Each number is 50 + 10 x the weight over its row's rms, rounded and kept within 0 to 99. Layers, rows and columns count from 0. The size before them is the row's rms in percent of the matrix's.

# layer 9 MLP up, 1344x256, rms 0.184, rows 1059-1113, columns 128-255
098:57 64 71 50 51 47 54 51 43 39 48 42 40 52 64 42 55 56 40 45 48 33 74 45 44 48 40 47 62 41 35 26 41 45 31 52 56 48 41 43 45 41 53 43 38 50 63 49 53 55 56 50 62 46 52 56 41 56 43 57 53 52 48 56 46 25 44 43 55 28 34 45 62 45 49 37 66 47 64 44 55 60 56 59 47 69 46 51 45 71 52 40 54 38 44 60 56 48 58 42 49 55 49 59 53 61 29 55 51 56 42 52 51 36 45 16 58 45 57 52 54 46 54 54 37 74 59 45
099:65 43 52 45 36 44 49 53 50 44 41 46 66 43 38 46 73 48 54 37 43 59 54 61 60 39 37 58 29 74 24 60 44 57 49 45 44 56 61 45 46 74 42 51 51 56 41 65 39 59 61 53 19 47 22 41 54 51 46 39 37 50 42 50 54 52 64 49 65 46 40 45 55 68 56 64 44 44 49 47 32 34 55 44 41 33 39 60 62 53 41 39 47 55 47 40 51 53 28 57 45 66 44 44 46 55 59 60 53 43 59 46 40 58 39 54 48 68 66 58 51 41 52 42 41 58 51 58
103:38 55 39 47 36 37 57 48 39 32 39 54 50 49 48 60 60 52 27 53 65 63 41 56 54 43 46 41 53 64 38 49 65 62 48 45 53 49 48 56 30 48 48 59 48 44 54 61 39 44 42 31 40 54 38 66 50 52 65 55 49 63 44 57 68 58 35 56 46 43 31 51 44 54 46 41 52 53 64 55 53 66 54 38 55 66 33 58 50 68 54 44 44 47 69 42 52 39 47 60 57 38 47 64 41 41 54 41 47 40 55 38 50 62 53 53 65 31 54 38 55 38 55 50 47 50 49 46
101:57 61 45 39 41 44 54 44 42 40 34 58 32 53 52 34 46 61 53 51 48 54 48 63 46 55 48 58 67 32 54 46 55 41 51 66 45 63 50 48 48 48 59 35 56 54 52 66 65 48 37 69 54 52 63 55 52 54 70 51 65 57 56 57 48 38 56 56 57 40 45 56 48 50 30 63 60 48 49 63 55 46 54 41 66 55 64 42 46 52 57 62 43 49 29 45 42 51 37 59 47 49 31 42 59 39 45 62 49 28 60 63 72 52 55 55 16 37 46 56 63 57 57 48 60 52 47 49
103:69 42 68 53 48 49 42 40 35 46 37 43 64 55 49 65 34 57 45 60 50 51 63 45 33 43 60 52 46 41 41 60 50 54 51 53 49 25 49 58 56 38 45 64 46 71 56 46 47 63 51 59 58 40 45 59 56 43 27 47 45 65 45 46 45 52 41 43 46 49 56 50 41 38 37 50 52 48 55 58 65 49 70 57 50 37 55 65 58 55 54 62 58 23 51 47 56 70 44 54 51 52 63 54 61 39 58 41 42 44 38 65 55 51 40 53 58 53 52 43 46 45 27 47 39 40 50 38
097:47 58 69 34 53 37 42 49 59 48 45 30 43 68 35 49 45 40 44 42 58 46 53 53 57 44 35 60 45 40 39 54 50 48 46 25 48 43 61 54 47 55 61 47 48 60 51 60 24 57 49 56 55 46 40 71 55 45 51 66 36 37 67 51 34 39 58 57 62 52 41 49 61 47 52 67 59 57 53 60 56 56 71 55 37 45 53 61 47 49 64 46 33 57 54 42 52 44 60 70 44 41 25 53 28 40 75 53 36 52 63 36 60 32 38 41 55 62 65 54 57 37 40 25 54 48 53 61
095:47 58 61 60 50 39 49 49 47 47 40 48 40 49 49 44 72 49 65 56 55 43 57 46 46 41 57 46 50 54 37 55 45 54 66 59 51 38 65 43 47 29 37 48 60 55 58 55 33 38 58 67 54 53 49 40 39 49 53 61 44 51 41 55 76 45 47 47 43 37 49 37 74 54 38 47 32 51 48 52 38 42 28 47 49 36 45 56 49 64 39 40 50 52 46 50 52 52 72 48 47 67 60 32 59 52 38 53 45 60 50 54 56 50 52 46 54 36 65 46 51 42 59 52 50 38 40 34
099:52 65 46 61 38 24 49 51 54 50 50 66 52 58 39 32 41 64 30 62 33 55 70 56 43 63 40 49 47 46 56 52 51 42 61 50 60 66 61 69 45 55 61 42 31 46 57 52 60 44 46 33 42 55 42 59 52 25 33 56 52 41 39 47 50 69 39 62 61 41 58 50 62 43 49 55 44 63 39 55 43 32 47 26 44 60 60 52 58 59 59 53 65 33 54 45 56 75 47 37 43 40 55 59 71 29 45 30 43 48 47 69 37 36 35 36 57 45 42 51 63 62 47 41 64 43 56 55
096:63 55 40 50 43 26 35 40 59 32 63 41 54 49 53 54 65 41 49 41 56 67 55 43 65 53 41 43 63 71 58 49 34 58 29 50 42 46 55 35 43 47 58 47 44 57 37 61 45 61 72 58 40 52 50 54 49 54 35 40 58 47 50 41 46 46 58 59 50 47 61 68 34 30 44 44 44 54 28 59 44 41 58 36 49 58 34 42 70 34 42 60 46 41 48 42 66 32 67 56 42 53 55 50 35 55 67 45 39 50 42 48 63 45 53 65 43 44 59 45 46 63 45 28 41 50 54 47
106:49 43 33 48 52 45 65 47 49 53 50 52 50 49 57 44 45 60 50 59 37 49 43 42 49 53 61 40 64 45 53 60 70 56 50 39 55 61 58 58 34 54 46 56 66 60 47 49 52 33 56 55 40 49 47 44 55 47 69 67 53 63 52 23 64 50 41 43 55 49 49 58 73 53 38 75 50 54 40 30 71 66 43 64 63 51 65 51 53 65 51 54 46 64 45 31 52 41 41 43 68 47 39 48 27 48 57 49 44 45 40 60 53 46 34 52 47 42 54 73 62 55 56 38 51 36 53 62
100:46 50 54 58 46 44 58 50 58 46 41 49 64 55 42 63 46 54 34 52 43 66 57 41 49 55 46 60 43 50 56 42 31 54 58 32 50 54 26 47 38 64 54 54 57 46 31 54 28 67 53 53 33 60 62 61 47 20 66 39 46 52 60 31 63 58 50 38 59 66 69 49 73 43 48 34 51 58 48 45 53 43 28 46 35 40 58 67 41 56 42 42 39 48 49 75 63 40 36 68 41 54 47 37 56 50 55 50 48 63 42 45 58 51 46 60 54 58 63 44 65 51 36 49 49 50 47 47
110:67 37 71 57 44 54 42 22 57 44 44 40 44 55 55 32 54 48 55 57 49 62 55 66 55 53 31 63 47 49 39 67 42 50 44 53 71 46 44 39 51 56 43 55 46 49 70 33 46 49 42 49 60 43 40 53 44 53 64 40 52 44 55 51 45 48 63 28 54 46 70 37 53 65 37 42 61 50 52 55 57 43 40 55 69 36 62 39 69 43 51 71 58 59 64 53 41 58 51 57 61 33 59 44 41 59 53 45 60 60 53 49 54 31 64 58 45 62 47 63 55 41 65 39 53 57 42 35
102:32 51 49 51 50 48 42 57 28 47 56 70 62 33 49 46 62 57 25 63 60 53 47 49 54 51 40 51 58 48 37 57 64 52 37 65 66 47 49 55 67 34 61 49 32 43 59 47 56 50 60 48 37 37 30 53 56 55 51 52 46 54 50 57 47 50 46 69 64 54 52 48 39 56 56 47 76 54 44 58 40 41 28 39 65 50 51 51 55 50 45 47 53 52 40 52 48 56 53 23 56 44 53 48 73 40 48 44 40 60 57 53 54 55 36 47 59 47 53 53 48 61 48 50 60 54 55 30
100:48 40 50 41 43 27 34 40 50 32 39 64 56 49 57 67 48 38 49 51 48 47 40 50 49 48 59 46 28 54 55 50 38 56 50 50 41 70 46 41 43 56 40 55 45 59 56 35 43 41 49 44 69 62 62 52 34 41 26 35 48 50 31 57 56 59 48 73 37 38 31 51 38 41 46 55 62 64 52 35 51 57 64 50 44 64 56 46 50 55 60 73 45 33 46 46 52 40 47 43 47 36 57 50 54 48 49 48 47 37 50 35 47 50 55 50 45 50 45 45 41 62 46 54 41 50 54 64
099:46 46 62 33 39 46 63 51 66 51 52 69 27 49 35 32 58 54 45 61 52 49 35 42 50 48 62 44 47 50 65 30 51 61 50 41 60 39 41 49 50 52 51 50 41 66 56 41 44 38 56 23 54 38 52 43 63 40 29 69 49 56 38 55 38 52 47 47 51 48 52 43 37 38 39 51 46 53 36 42 48 44 48 53 46 57 64 50 33 60 59 55 51 47 53 41 56 53 47 33 47 39 61 65 64 34 44 50 62 63 51 40 51 34 38 43 47 49 40 57 70 54 47 53 52 46 67 50
096:57 61 53 47 49 46 32 53 34 41 44 45 50 58 41 57 42 60 47 59 39 33 49 62 51 48 55 52 47 59 37 49 39 50 48 45 45 54 58 69 53 50 57 58 42 54 62 48 50 52 49 41 52 47 38 52 57 51 49 60 36 64 30 62 50 57 44 41 39 37 47 54 60 26 53 84 47 43 42 34 54 38 63 55 42 41 50 64 55 48 54 49 37 57 50 57 52 30 39 50 66 32 44 51 52 39 53 43 50 50 51 67 47 54 64 45 49 61 69 52 47 60 43 56 48 62 54 58
094:60 43 59 57 45 52 36 58 52 71 53 51 49 51 45 55 58 47 50 44 36 58 72 56 64 42 46 51 45 35 65 55 48 53 51 37 68 49 49 43 50 47 61 53 60 55 43 63 53 44 43 56 65 69 62 77 42 63 32 72 42 58 34 49 50 48 78 35 55 60 45 50 51 60 59 49 34 40 58 48 40 47 51 55 43 44 48 48 42 42 55 63 52 55 33 51 40 46 74 57 44 42 53 57 50 52 47 44 49 49 52 63 47 46 63 57 50 25 41 52 45 48 48 54 39 40 60 47
113:34 60 41 49 36 40 51 40 58 45 49 55 48 51 35 56 26 58 45 29 51 49 35 61 47 64 30 64 57 56 53 53 47 66 62 51 26 54 53 50 49 35 45 46 53 36 52 45 46 45 52 50 58 43 43 46 53 33 50 40 49 56 56 43 45 50 65 39 61 43 53 38 57 30 51 42 53 62 32 41 56 57 38 55 36 58 59 42 41 59 43 47 42 61 32 55 52 39 64 58 50 61 51 39 47 61 54 46 45 55 48 58 57 69 62 48 53 46 59 40 44 41 51 28 51 60 58 45
101:59 63 55 60 47 42 50 47 56 54 49 38 44 48 48 58 56 53 50 39 46 67 56 58 52 60 56 56 41 58 48 47 37 33 62 38 70 40 61 53 56 48 51 59 42 60 49 49 75 52 67 40 47 52 42 29 43 62 58 49 36 45 43 36 54 43 52 69 57 49 54 45 35 51 44 55 50 63 36 22 35 61 53 54 59 54 41 53 47 47 49 36 50 46 38 32 65 51 49 56 38 53 53 40 47 43 50 55 60 49 52 59 38 50 44 50 43 45 45 18 44 61 34 53 42 50 57 36
098:48 45 50 58 56 46 71 58 50 54 56 41 53 53 62 46 33 63 48 32 65 66 45 56 77 51 68 34 66 46 49 45 60 41 53 42 43 69 48 40 28 62 50 40 36 47 57 46 45 51 40 66 49 51 48 44 60 62 32 59 58 46 52 64 66 40 59 37 50 50 48 51 57 46 55 40 64 71 58 46 63 43 53 35 59 46 50 58 46 49 47 32 44 45 56 46 45 54 56 45 51 66 39 45 50 38 41 49 36 53 50 48 67 51 56 64 48 38 60 37 41 59 55 34 38 56 51 61
100:53 34 36 61 44 42 41 53 44 50 39 48 59 64 55 49 56 48 34 45 31 59 49 51 36 47 52 48 54 60 70 26 48 54 41 52 52 45 40 54 44 56 44 61 38 50 48 52 34 62 57 65 34 54 73 52 43 37 66 46 42 58 44 48 47 67 48 26 54 52 47 55 46 44 47 64 46 42 47 49 43 65 26 44 57 61 53 64 52 48 66 31 37 65 60 41 59 41 61 49 61 64 53 51 41 55 51 33 31 40 51 36 48 41 48 53 44 44 48 38 68 67 45 43 47 35 52 46
103:58 45 38 47 56 41 64 58 37 49 53 53 47 51 47 41 50 68 44 35 69 45 23 50 39 47 47 50 41 68 55 67 49 55 48 33 59 65 53 43 47 53 35 66 53 51 53 43 59 52 61 34 32 54 64 59 66 46 41 49 34 38 52 57 52 65 64 37 38 46 42 44 56 60 47 52 46 40 50 41 60 30 54 44 53 50 58 69 28 36 78 38 52 53 44 59 41 49 48 48 46 67 34 43 48 48 43 50 55 59 64 44 55 63 55 61 58 65 46 64 49 37 48 53 60 58 49 61
097:53 50 31 36 32 37 59 51 34 50 57 44 47 45 38 48 56 68 43 47 51 52 36 46 47 44 56 69 46 42 70 37 25 54 43 38 50 54 55 35 58 46 55 61 72 51 62 62 38 39 46 70 58 50 66 63 50 56 55 66 46 54 35 53 44 56 58 61 40 49 79 55 47 58 49 60 45 56 70 60 33 48 54 36 62 77 40 62 51 47 45 47 57 53 42 41 43 53 33 48 33 66 44 54 54 57 51 60 56 50 50 59 45 45 57 48 51 57 44 56 44 57 56 39 40 41 55 49
101:47 52 64 65 53 45 46 47 38 53 45 65 30 59 45 44 48 58 37 44 45 55 54 41 57 58 57 62 57 57 54 45 52 59 47 38 60 57 45 66 50 55 49 55 41 49 34 53 47 66 53 58 49 37 27 44 34 61 48 28 49 54 69 53 45 55 55 24 66 35 57 50 48 53 38 50 55 57 54 53 50 60 35 52 29 45 62 63 55 39 52 57 46 54 49 29 42 60 40 39 50 46 47 58 61 51 35 55 40 57 55 51 50 41 51 47 63 41 60 38 34 58 57 45 68 73 52 78
096:49 53 47 49 46 52 65 44 69 55 44 39 51 50 61 41 62 54 47 50 55 49 42 51 41 59 52 56 47 49 43 62 76 52 42 62 48 70 58 60 44 51 47 45 50 48 35 59 48 60 58 56 38 48 64 34 56 56 61 50 61 42 43 44 55 70 35 61 42 40 37 41 47 65 79 51 48 64 58 44 49 44 52 64 42 43 53 44 47 48 51 47 39 58 45 44 41 33 47 59 44 61 53 49 60 50 65 36 48 41 50 64 52 47 56 44 36 74 58 66 50 47 66 51 42 60 38 56
101:76 49 66 42 45 71 41 69 49 66 40 53 53 52 53 41 44 36 37 64 50 41 37 57 46 44 43 56 57 60 55 36 57 37 46 55 29 48 68 52 58 50 52 40 38 69 45 41 55 34 38 51 35 43 67 54 57 38 62 66 32 54 39 26 52 37 67 50 41 54 37 55 42 70 31 49 43 55 58 45 51 44 62 53 57 54 75 48 46 42 42 64 53 62 48 49 65 52 40 33 62 51 55 45 62 40 45 48 44 39 25 46 36 66 46 54 38 68 50 60 50 58 67 70 44 47 35 26
103:62 64 34 52 49 41 56 33 52 46 52 35 39 52 33 65 49 41 35 62 63 58 48 47 65 50 37 63 52 53 49 66 33 49 31 54 37 54 62 50 36 65 63 61 50 48 62 31 43 52 54 61 57 63 63 48 58 40 63 51 46 53 55 57 27 41 44 72 57 52 52 61 49 47 52 45 35 45 39 50 42 55 62 53 22 42 41 52 39 71 33 53 60 60 55 49 66 41 39 50 36 52 41 55 46 46 58 44 52 45 53 35 52 43 51 43 53 55 55 42 46 43 43 43 48 34 49 39
104:50 45 44 53 54 47 46 64 39 53 46 50 52 51 63 62 70 33 63 51 62 67 47 43 31 68 61 60 53 54 36 48 45 42 46 19 38 49 67 41 54 63 53 36 52 61 56 62 55 56 37 41 46 57 36 41 42 49 60 65 34 66 54 32 56 41 52 72 56 37 73 57 47 51 52 45 44 61 61 65 34 44 53 50 60 58 47 68 71 51 57 40 56 50 65 29 41 64 66 66 49 36 50 51 48 52 63 58 66 50 42 61 42 50 55 61 48 49 37 40 41 54 40 45 55 53 46 57
100:61 52 59 70 41 54 77 48 56 57 47 53 35 61 37 59 37 37 56 70 47 38 39 50 67 61 43 44 41 43 52 49 59 44 40 60 58 51 64 33 36 44 39 48 59 47 34 51 39 61 45 34 46 47 45 41 58 54 33 58 52 59 60 55 47 46 76 62 45 50 55 46 43 55 43 55 49 45 49 51 45 51 40 49 55 60 37 57 35 69 57 52 52 38 54 43 39 42 65 36 58 74 36 65 60 52 67 36 56 43 55 78 28 60 56 37 41 51 51 59 50 53 63 46 59 35 36 41
097:45 73 50 33 58 48 57 42 54 57 64 59 46 63 53 25 56 61 47 53 36 61 46 62 49 42 48 24 41 46 65 44 53 44 64 59 35 61 52 43 49 56 57 49 57 57 60 50 43 57 39 51 44 41 59 29 54 64 66 27 47 40 58 46 33 24 37 60 31 62 45 45 49 52 56 36 51 55 45 27 40 44 61 66 58 56 64 51 60 43 48 72 44 47 43 61 43 61 49 57 41 61 43 58 51 60 57 49 56 54 38 54 41 59 57 56 43 46 58 54 34 49 56 37 28 52 70 46
096:41 53 41 47 47 54 64 69 44 40 50 60 26 46 56 67 52 62 57 38 58 51 29 45 65 61 54 40 50 56 47 46 47 48 46 38 64 39 53 56 51 38 54 50 51 42 52 43 57 61 63 53 55 30 38 56 30 59 39 62 59 51 67 44 45 56 40 44 64 67 52 61 47 45 50 51 53 49 61 49 38 46 39 60 28 39 39 53 45 60 57 59 39 54 52 60 40 57 65 46 55 44 48 46 45 50 49 46 50 68 37 35 50 35 54 56 54 57 41 41 56 52 45 63 42 50 30 60
099:43 56 56 34 51 78 48 63 62 67 47 45 55 53 67 62 55 41 54 54 54 42 52 61 36 73 45 37 43 59 51 37 64 43 27 42 40 49 42 57 66 39 56 52 60 43 46 57 51 45 40 47 32 64 50 53 52 53 55 63 71 61 39 55 50 52 40 72 58 48 64 58 60 39 57 58 48 73 52 43 38 52 60 56 50 57 74 60 46 43 55 42 63 51 60 34 45 54 51 45 65 51 46 46 41 48 61 45 55 34 58 33 48 46 45 61 50 52 50 57 37 66 46 55 55 44 41 53
110:40 41 64 58 48 58 39 39 54 30 29 56 60 35 56 58 59 48 48 53 54 37 56 29 45 48 58 49 54 44 50 51 42 43 44 54 41 60 50 39 61 39 59 53 50 53 53 57 51 42 40 30 46 45 53 51 38 41 38 30 66 59 48 45 36 45 51 48 58 53 23 53 46 76 51 47 43 45 60 45 52 55 34 46 34 45 55 36 43 48 56 38 40 49 56 28 48 52 39 42 63 39 56 48 50 36 63 36 54 56 55 52 42 45 47 57 54 42 51 40 60 50 65 58 59 47 53 59
095:55 51 53 41 41 44 29 49 36 42 74 44 56 68 67 44 41 47 40 50 63 51 35 59 50 43 56 44 43 46 50 53 49 72 58 41 56 74 23 63 57 55 51 46 52 61 61 53 66 48 53 43 44 49 50 48 56 69 40 63 52 43 41 68 52 37 58 59 36 65 46 50 46 51 36 44 43 76 72 36 41 54 68 56 38 33 46 50 58 51 31 52 55 41 48 52 51 51 38 44 55 41 40 40 54 40 24 43 51 49 42 50 40 64 55 54 58 43 67 44 52 37 60 42 41 55 73 44
113:46 47 64 60 47 50 49 40 67 49 61 51 68 71 44 52 37 42 59 44 64 60 27 62 51 37 62 51 51 43 42 52 36 44 33 47 45 53 60 61 33 46 56 34 41 41 58 39 52 40 58 33 52 53 54 47 39 65 56 43 51 58 34 38 67 65 36 41 46 54 53 26 61 50 70 46 56 45 66 61 56 52 63 65 59 56 55 39 51 56 51 50 52 40 50 63 59 38 56 53 29 53 57 52 45 62 67 61 51 53 48 43 33 43 35 74 73 44 56 47 52 38 61 63 47 38 43 52
100:48 41 39 46 59 70 63 60 58 35 55 47 58 39 68 57 44 54 38 60 43 67 57 55 51 62 47 68 47 20 45 46 37 41 54 57 47 52 50 45 72 40 54 49 47 65 60 66 58 56 43 57 50 40 50 62 55 49 35 47 54 35 67 54 55 48 54 65 72 49 58 47 44 55 50 62 49 52 49 40 30 76 42 40 38 44 44 49 47 58 37 42 26 46 53 42 38 48 53 57 51 69 67 47 41 51 50 42 44 39 60 32 40 50 45 59 45 46 58 49 65 55 32 57 58 55 60 56
099:56 58 40 41 45 35 43 31 49 45 48 57 46 70 52 26 58 40 52 53 37 46 58 32 51 67 33 49 34 53 62 50 52 47 50 53 47 38 39 46 51 41 60 64 71 32 34 35 60 52 52 51 64 65 62 52 47 44 56 32 32 49 40 59 53 66 35 31 58 34 49 70 41 53 65 52 58 56 57 42 47 48 38 42 48 51 66 55 61 63 43 39 59 44 45 64 56 54 44 40 33 46 57 49 58 56 77 47 64 45 28 64 58 37 49 53 32 43 52 51 47 51 27 55 45 52 52 54
100:60 53 46 32 44 37 37 70 48 53 66 55 45 57 58 46 44 39 59 58 62 58 48 57 37 35 39 47 49 42 69 44 47 64 52 63 30 42 60 27 42 68 49 47 67 37 43 52 44 58 45 61 61 39 32 43 47 49 59 50 47 47 37 48 38 54 47 50 56 70 62 60 43 55 54 35 51 51 39 68 59 66 44 27 49 37 49 36 21 32 46 51 56 39 41 59 42 43 61 47 45 30 44 52 55 64 41 38 42 59 45 58 38 57 43 43 37 54 37 51 47 49 49 36 50 37 56 60
100:51 38 57 58 48 70 55 54 56 40 34 52 45 26 48 51 63 48 48 63 63 51 46 52 46 45 36 61 44 53 65 42 50 63 41 52 76 48 53 45 69 40 52 65 42 42 52 46 50 50 54 39 45 63 59 61 54 53 42 47 45 49 50 48 53 44 45 74 53 55 33 47 46 55 53 43 56 57 76 50 55 43 54 61 39 53 52 58 59 49 53 19 40 42 57 57 47 50 63 53 65 62 65 52 52 28 46 45 36 70 54 57 70 62 30 58 48 48 56 46 59 31 67 59 56 63 49 53
102:57 72 56 50 74 50 53 71 60 50 40 62 47 62 63 61 41 58 36 43 31 45 60 52 52 34 54 54 41 63 30 53 37 43 62 50 46 63 67 68 57 43 50 49 53 75 52 58 59 56 33 46 56 67 47 56 54 51 53 38 51 49 54 52 50 39 37 65 43 57 63 40 42 52 32 59 50 65 53 57 60 66 50 46 35 62 44 51 44 60 58 48 63 58 42 51 54 42 42 45 54 64 43 23 59 39 54 53 63 54 54 61 42 39 65 30 43 65 43 60 47 56 46 62 48 45 29 60
096:35 53 54 60 50 68 59 54 60 45 40 51 62 58 45 49 48 61 51 57 62 48 63 61 47 62 49 51 49 45 51 52 67 47 48 45 60 35 45 59 55 21 50 36 48 44 54 51 40 52 40 61 36 48 45 53 44 63 53 34 43 58 42 40 50 53 26 57 53 72 59 67 34 53 37 51 48 51 64 45 63 54 59 58 46 50 46 37 54 44 61 44 54 59 66 47 66 46 42 45 52 34 62 54 58 53 44 32 52 59 59 28 44 62 33 59 51 41 47 54 27 68 45 43 49 64 29 44
100:57 55 60 60 55 51 56 56 49 53 22 66 51 29 45 29 48 49 47 36 52 60 57 70 42 64 71 34 51 45 64 38 55 57 55 61 44 54 45 48 52 45 50 60 61 42 63 31 67 55 50 39 44 45 42 57 60 49 50 61 52 61 43 44 58 46 51 35 39 54 57 55 48 51 39 38 42 52 54 38 38 55 60 44 54 56 46 65 53 40 34 58 56 44 51 35 58 57 50 45 52 64 64 56 67 32 40 50 51 61 43 39 69 50 42 46 48 48 48 43 52 36 59 49 44 53 52 41
097:45 56 27 42 40 50 53 36 35 46 21 47 28 52 53 35 52 43 54 58 37 46 41 50 47 72 62 62 57 41 44 61 59 45 43 57 54 57 45 51 43 41 52 47 33 49 34 41 52 54 33 47 50 51 50 55 54 53 58 42 57 46 41 57 43 60 47 35 46 69 66 64 53 53 51 46 64 58 40 44 46 49 64 50 36 67 51 40 58 54 42 39 50 53 33 52 58 65 55 59 35 66 46 50 52 43 45 61 36 47 55 39 55 36 47 31 53 56 37 63 35 53 45 44 46 50 30 43
096:68 42 49 30 37 43 65 53 57 52 56 51 54 34 59 57 61 52 35 53 48 49 38 44 43 46 46 55 56 50 50 61 54 39 47 34 52 38 58 42 61 53 61 44 46 55 41 62 49 64 43 47 57 51 51 50 48 27 54 50 45 34 63 34 66 52 38 47 47 67 49 50 42 71 44 46 71 39 50 55 54 50 54 48 40 57 46 52 50 64 52 46 44 52 43 73 32 43 58 70 32 71 53 36 56 51 57 41 45 56 36 51 48 43 45 51 53 51 54 21 49 60 55 55 46 55 42 31
093:33 39 70 56 41 56 53 55 62 42 54 61 35 51 45 57 48 59 64 46 56 48 51 52 58 65 69 43 40 40 46 50 59 59 44 56 42 44 66 41 43 53 39 37 47 38 52 40 59 38 57 78 37 36 64 35 41 56 52 38 33 32 53 42 61 47 26 40 46 44 36 55 38 52 47 49 60 33 47 53 52 60 55 47 56 58 71 50 33 48 48 65 63 50 45 57 68 51 79 43 41 45 38 54 45 69 77 40 57 60 64 49 35 52 50 48 52 59 45 61 48 47 63 44 52 56 35 53
107:43 54 60 46 64 54 57 53 38 34 38 48 53 75 46 60 65 40 37 46 62 39 45 49 60 52 68 34 58 62 58 56 58 35 51 50 37 59 44 56 52 53 50 60 58 63 51 51 58 46 53 34 47 65 46 49 59 39 50 41 36 41 49 59 50 53 56 63 48 76 59 60 64 43 55 44 44 56 55 52 46 46 62 63 52 21 44 36 59 60 76 50 45 28 50 45 61 45 45 51 55 44 37 62 61 48 64 50 48 47 37 45 59 63 45 60 44 34 56 43 49 43 37 34 34 29 56 59
099:30 48 55 53 40 43 54 41 44 58 36 37 43 35 55 68 49 46 45 59 60 56 43 52 45 61 43 41 74 55 47 45 64 56 52 53 55 41 47 38 39 46 44 51 51 42 47 34 42 49 60 59 51 37 54 39 62 73 60 54 55 47 47 49 69 49 58 50 68 58 32 47 54 48 56 50 47 56 59 55 41 30 48 51 45 58 52 42 45 38 56 42 71 60 37 41 71 52 55 53 42 41 44 53 66 45 52 47 49 62 74 61 62 43 46 62 54 54 53 34 41 33 31 56 58 46 60 58
105:53 42 35 54 62 48 60 47 38 67 61 50 46 49 46 40 68 39 51 42 34 49 61 48 33 48 40 42 44 53 51 75 54 29 29 42 45 55 56 49 40 38 62 55 52 43 46 62 38 48 59 42 43 39 28 50 49 45 45 19 28 34 53 57 44 38 31 32 50 72 61 55 50 62 45 29 32 52 45 65 64 66 48 44 75 39 42 52 57 46 52 51 44 58 44 43 51 58 45 37 61 56 40 64 46 57 45 59 36 69 47 51 67 32 48 48 61 47 48 56 47 59 37 60 54 61 48 64
106:50 42 60 55 49 70 49 69 60 59 50 43 44 53 67 50 51 39 58 59 34 51 49 33 45 42 55 48 46 50 49 54 60 44 60 45 27 44 56 62 48 41 58 46 46 53 42 58 35 33 33 53 46 49 49 53 40 19 43 55 66 60 52 55 60 64 51 58 54 31 45 30 60 52 50 60 43 50 39 44 49 54 61 64 49 44 45 45 53 49 54 38 57 23 23 54 46 46 47 35 51 46 47 47 68 45 54 34 52 66 67 38 45 39 33 46 39 53 41 40 59 53 47 36 51 56 54 63
106:39 55 29 44 42 48 39 29 52 34 57 52 69 69 50 58 45 31 66 56 43 36 50 55 58 64 63 45 55 39 49 55 42 57 29 42 61 41 52 27 54 34 62 57 52 51 59 50 45 47 36 52 54 57 48 50 34 64 49 53 50 46 46 52 51 47 47 40 67 32 42 51 58 38 53 55 51 55 40 56 52 50 55 59 44 52 62 43 48 25 56 44 58 44 54 55 57 56 33 43 58 49 44 39 43 57 45 51 55 59 48 62 53 44 43 57 51 54 57 36 39 30 58 49 56 54 43 47
101:53 54 50 51 37 30 51 50 64 64 48 50 29 50 49 46 25 66 56 58 55 63 48 64 39 48 65 54 74 52 58 63 48 53 42 38 67 39 51 63 54 44 45 51 47 71 55 32 61 57 63 51 26 42 50 50 31 38 31 58 44 43 39 52 53 59 61 67 64 42 32 43 59 46 47 43 55 61 52 35 42 51 51 46 42 55 54 53 66 40 42 63 44 39 47 62 53 48 53 39 45 47 63 44 53 45 51 57 67 48 54 58 37 53 45 64 71 46 49 54 51 33 55 54 56 42 58 52
091:47 57 56 64 53 57 46 56 44 47 45 55 52 47 45 39 36 57 42 46 58 63 64 70 62 43 51 43 49 52 44 57 47 51 63 52 44 40 61 44 55 45 48 52 58 53 33 39 44 36 52 25 37 45 45 30 39 53 47 58 59 70 35 56 41 64 66 36 56 62 64 53 37 59 45 67 58 49 38 55 49 78 64 32 59 47 45 57 50 39 56 26 50 60 60 45 65 53 40 51 59 49 47 49 40 54 49 58 44 38 38 55 36 74 47 47 48 63 65 56 59 62 55 58 52 64 28 48
095:46 48 65 59 68 61 51 32 42 41 53 48 60 49 58 48 58 44 48 47 54 58 43 52 45 46 49 43 64 57 48 38 44 52 47 62 58 33 40 34 51 51 65 42 43 34 57 34 44 44 56 50 48 62 36 49 41 45 50 34 30 38 55 43 58 55 43 50 39 69 51 54 56 56 65 50 62 62 50 50 52 51 47 40 34 61 32 40 69 61 45 39 48 44 49 54 39 42 46 49 37 42 48 35 72 55 52 70 51 53 54 36 46 65 36 53 27 65 56 40 59 56 64 28 54 51 37 47
097:55 58 75 40 63 60 46 56 46 53 34 41 54 57 57 61 78 64 55 48 44 30 64 36 59 48 67 61 42 60 49 51 41 50 68 40 56 54 50 65 42 49 56 49 34 34 54 44 54 47 54 29 62 48 40 43 48 59 57 65 25 51 66 63 60 61 41 57 60 37 51 44 54 54 40 64 66 53 45 47 32 41 38 64 50 42 55 49 51 56 56 32 52 43 55 47 44 57 63 31 57 40 59 34 55 54 44 47 41 36 40 45 39 57 48 49 51 51 40 49 56 51 41 45 47 30 49 34
102:42 54 75 47 32 32 47 49 44 49 58 36 25 70 42 61 68 50 41 51 46 65 63 47 44 56 51 57 45 56 42 68 45 37 40 57 58 48 44 52 60 60 45 46 52 49 48 36 35 69 47 50 42 52 56 66 52 46 32 59 66 63 48 41 51 34 46 41 42 44 44 42 49 47 31 60 52 49 51 61 33 46 47 57 44 50 41 41 46 55 43 41 37 42 30 61 51 67 41 55 42 64 66 44 48 45 31 53 51 56 57 39 45 60 42 46 48 58 65 57 41 64 48 54 47 34 54 41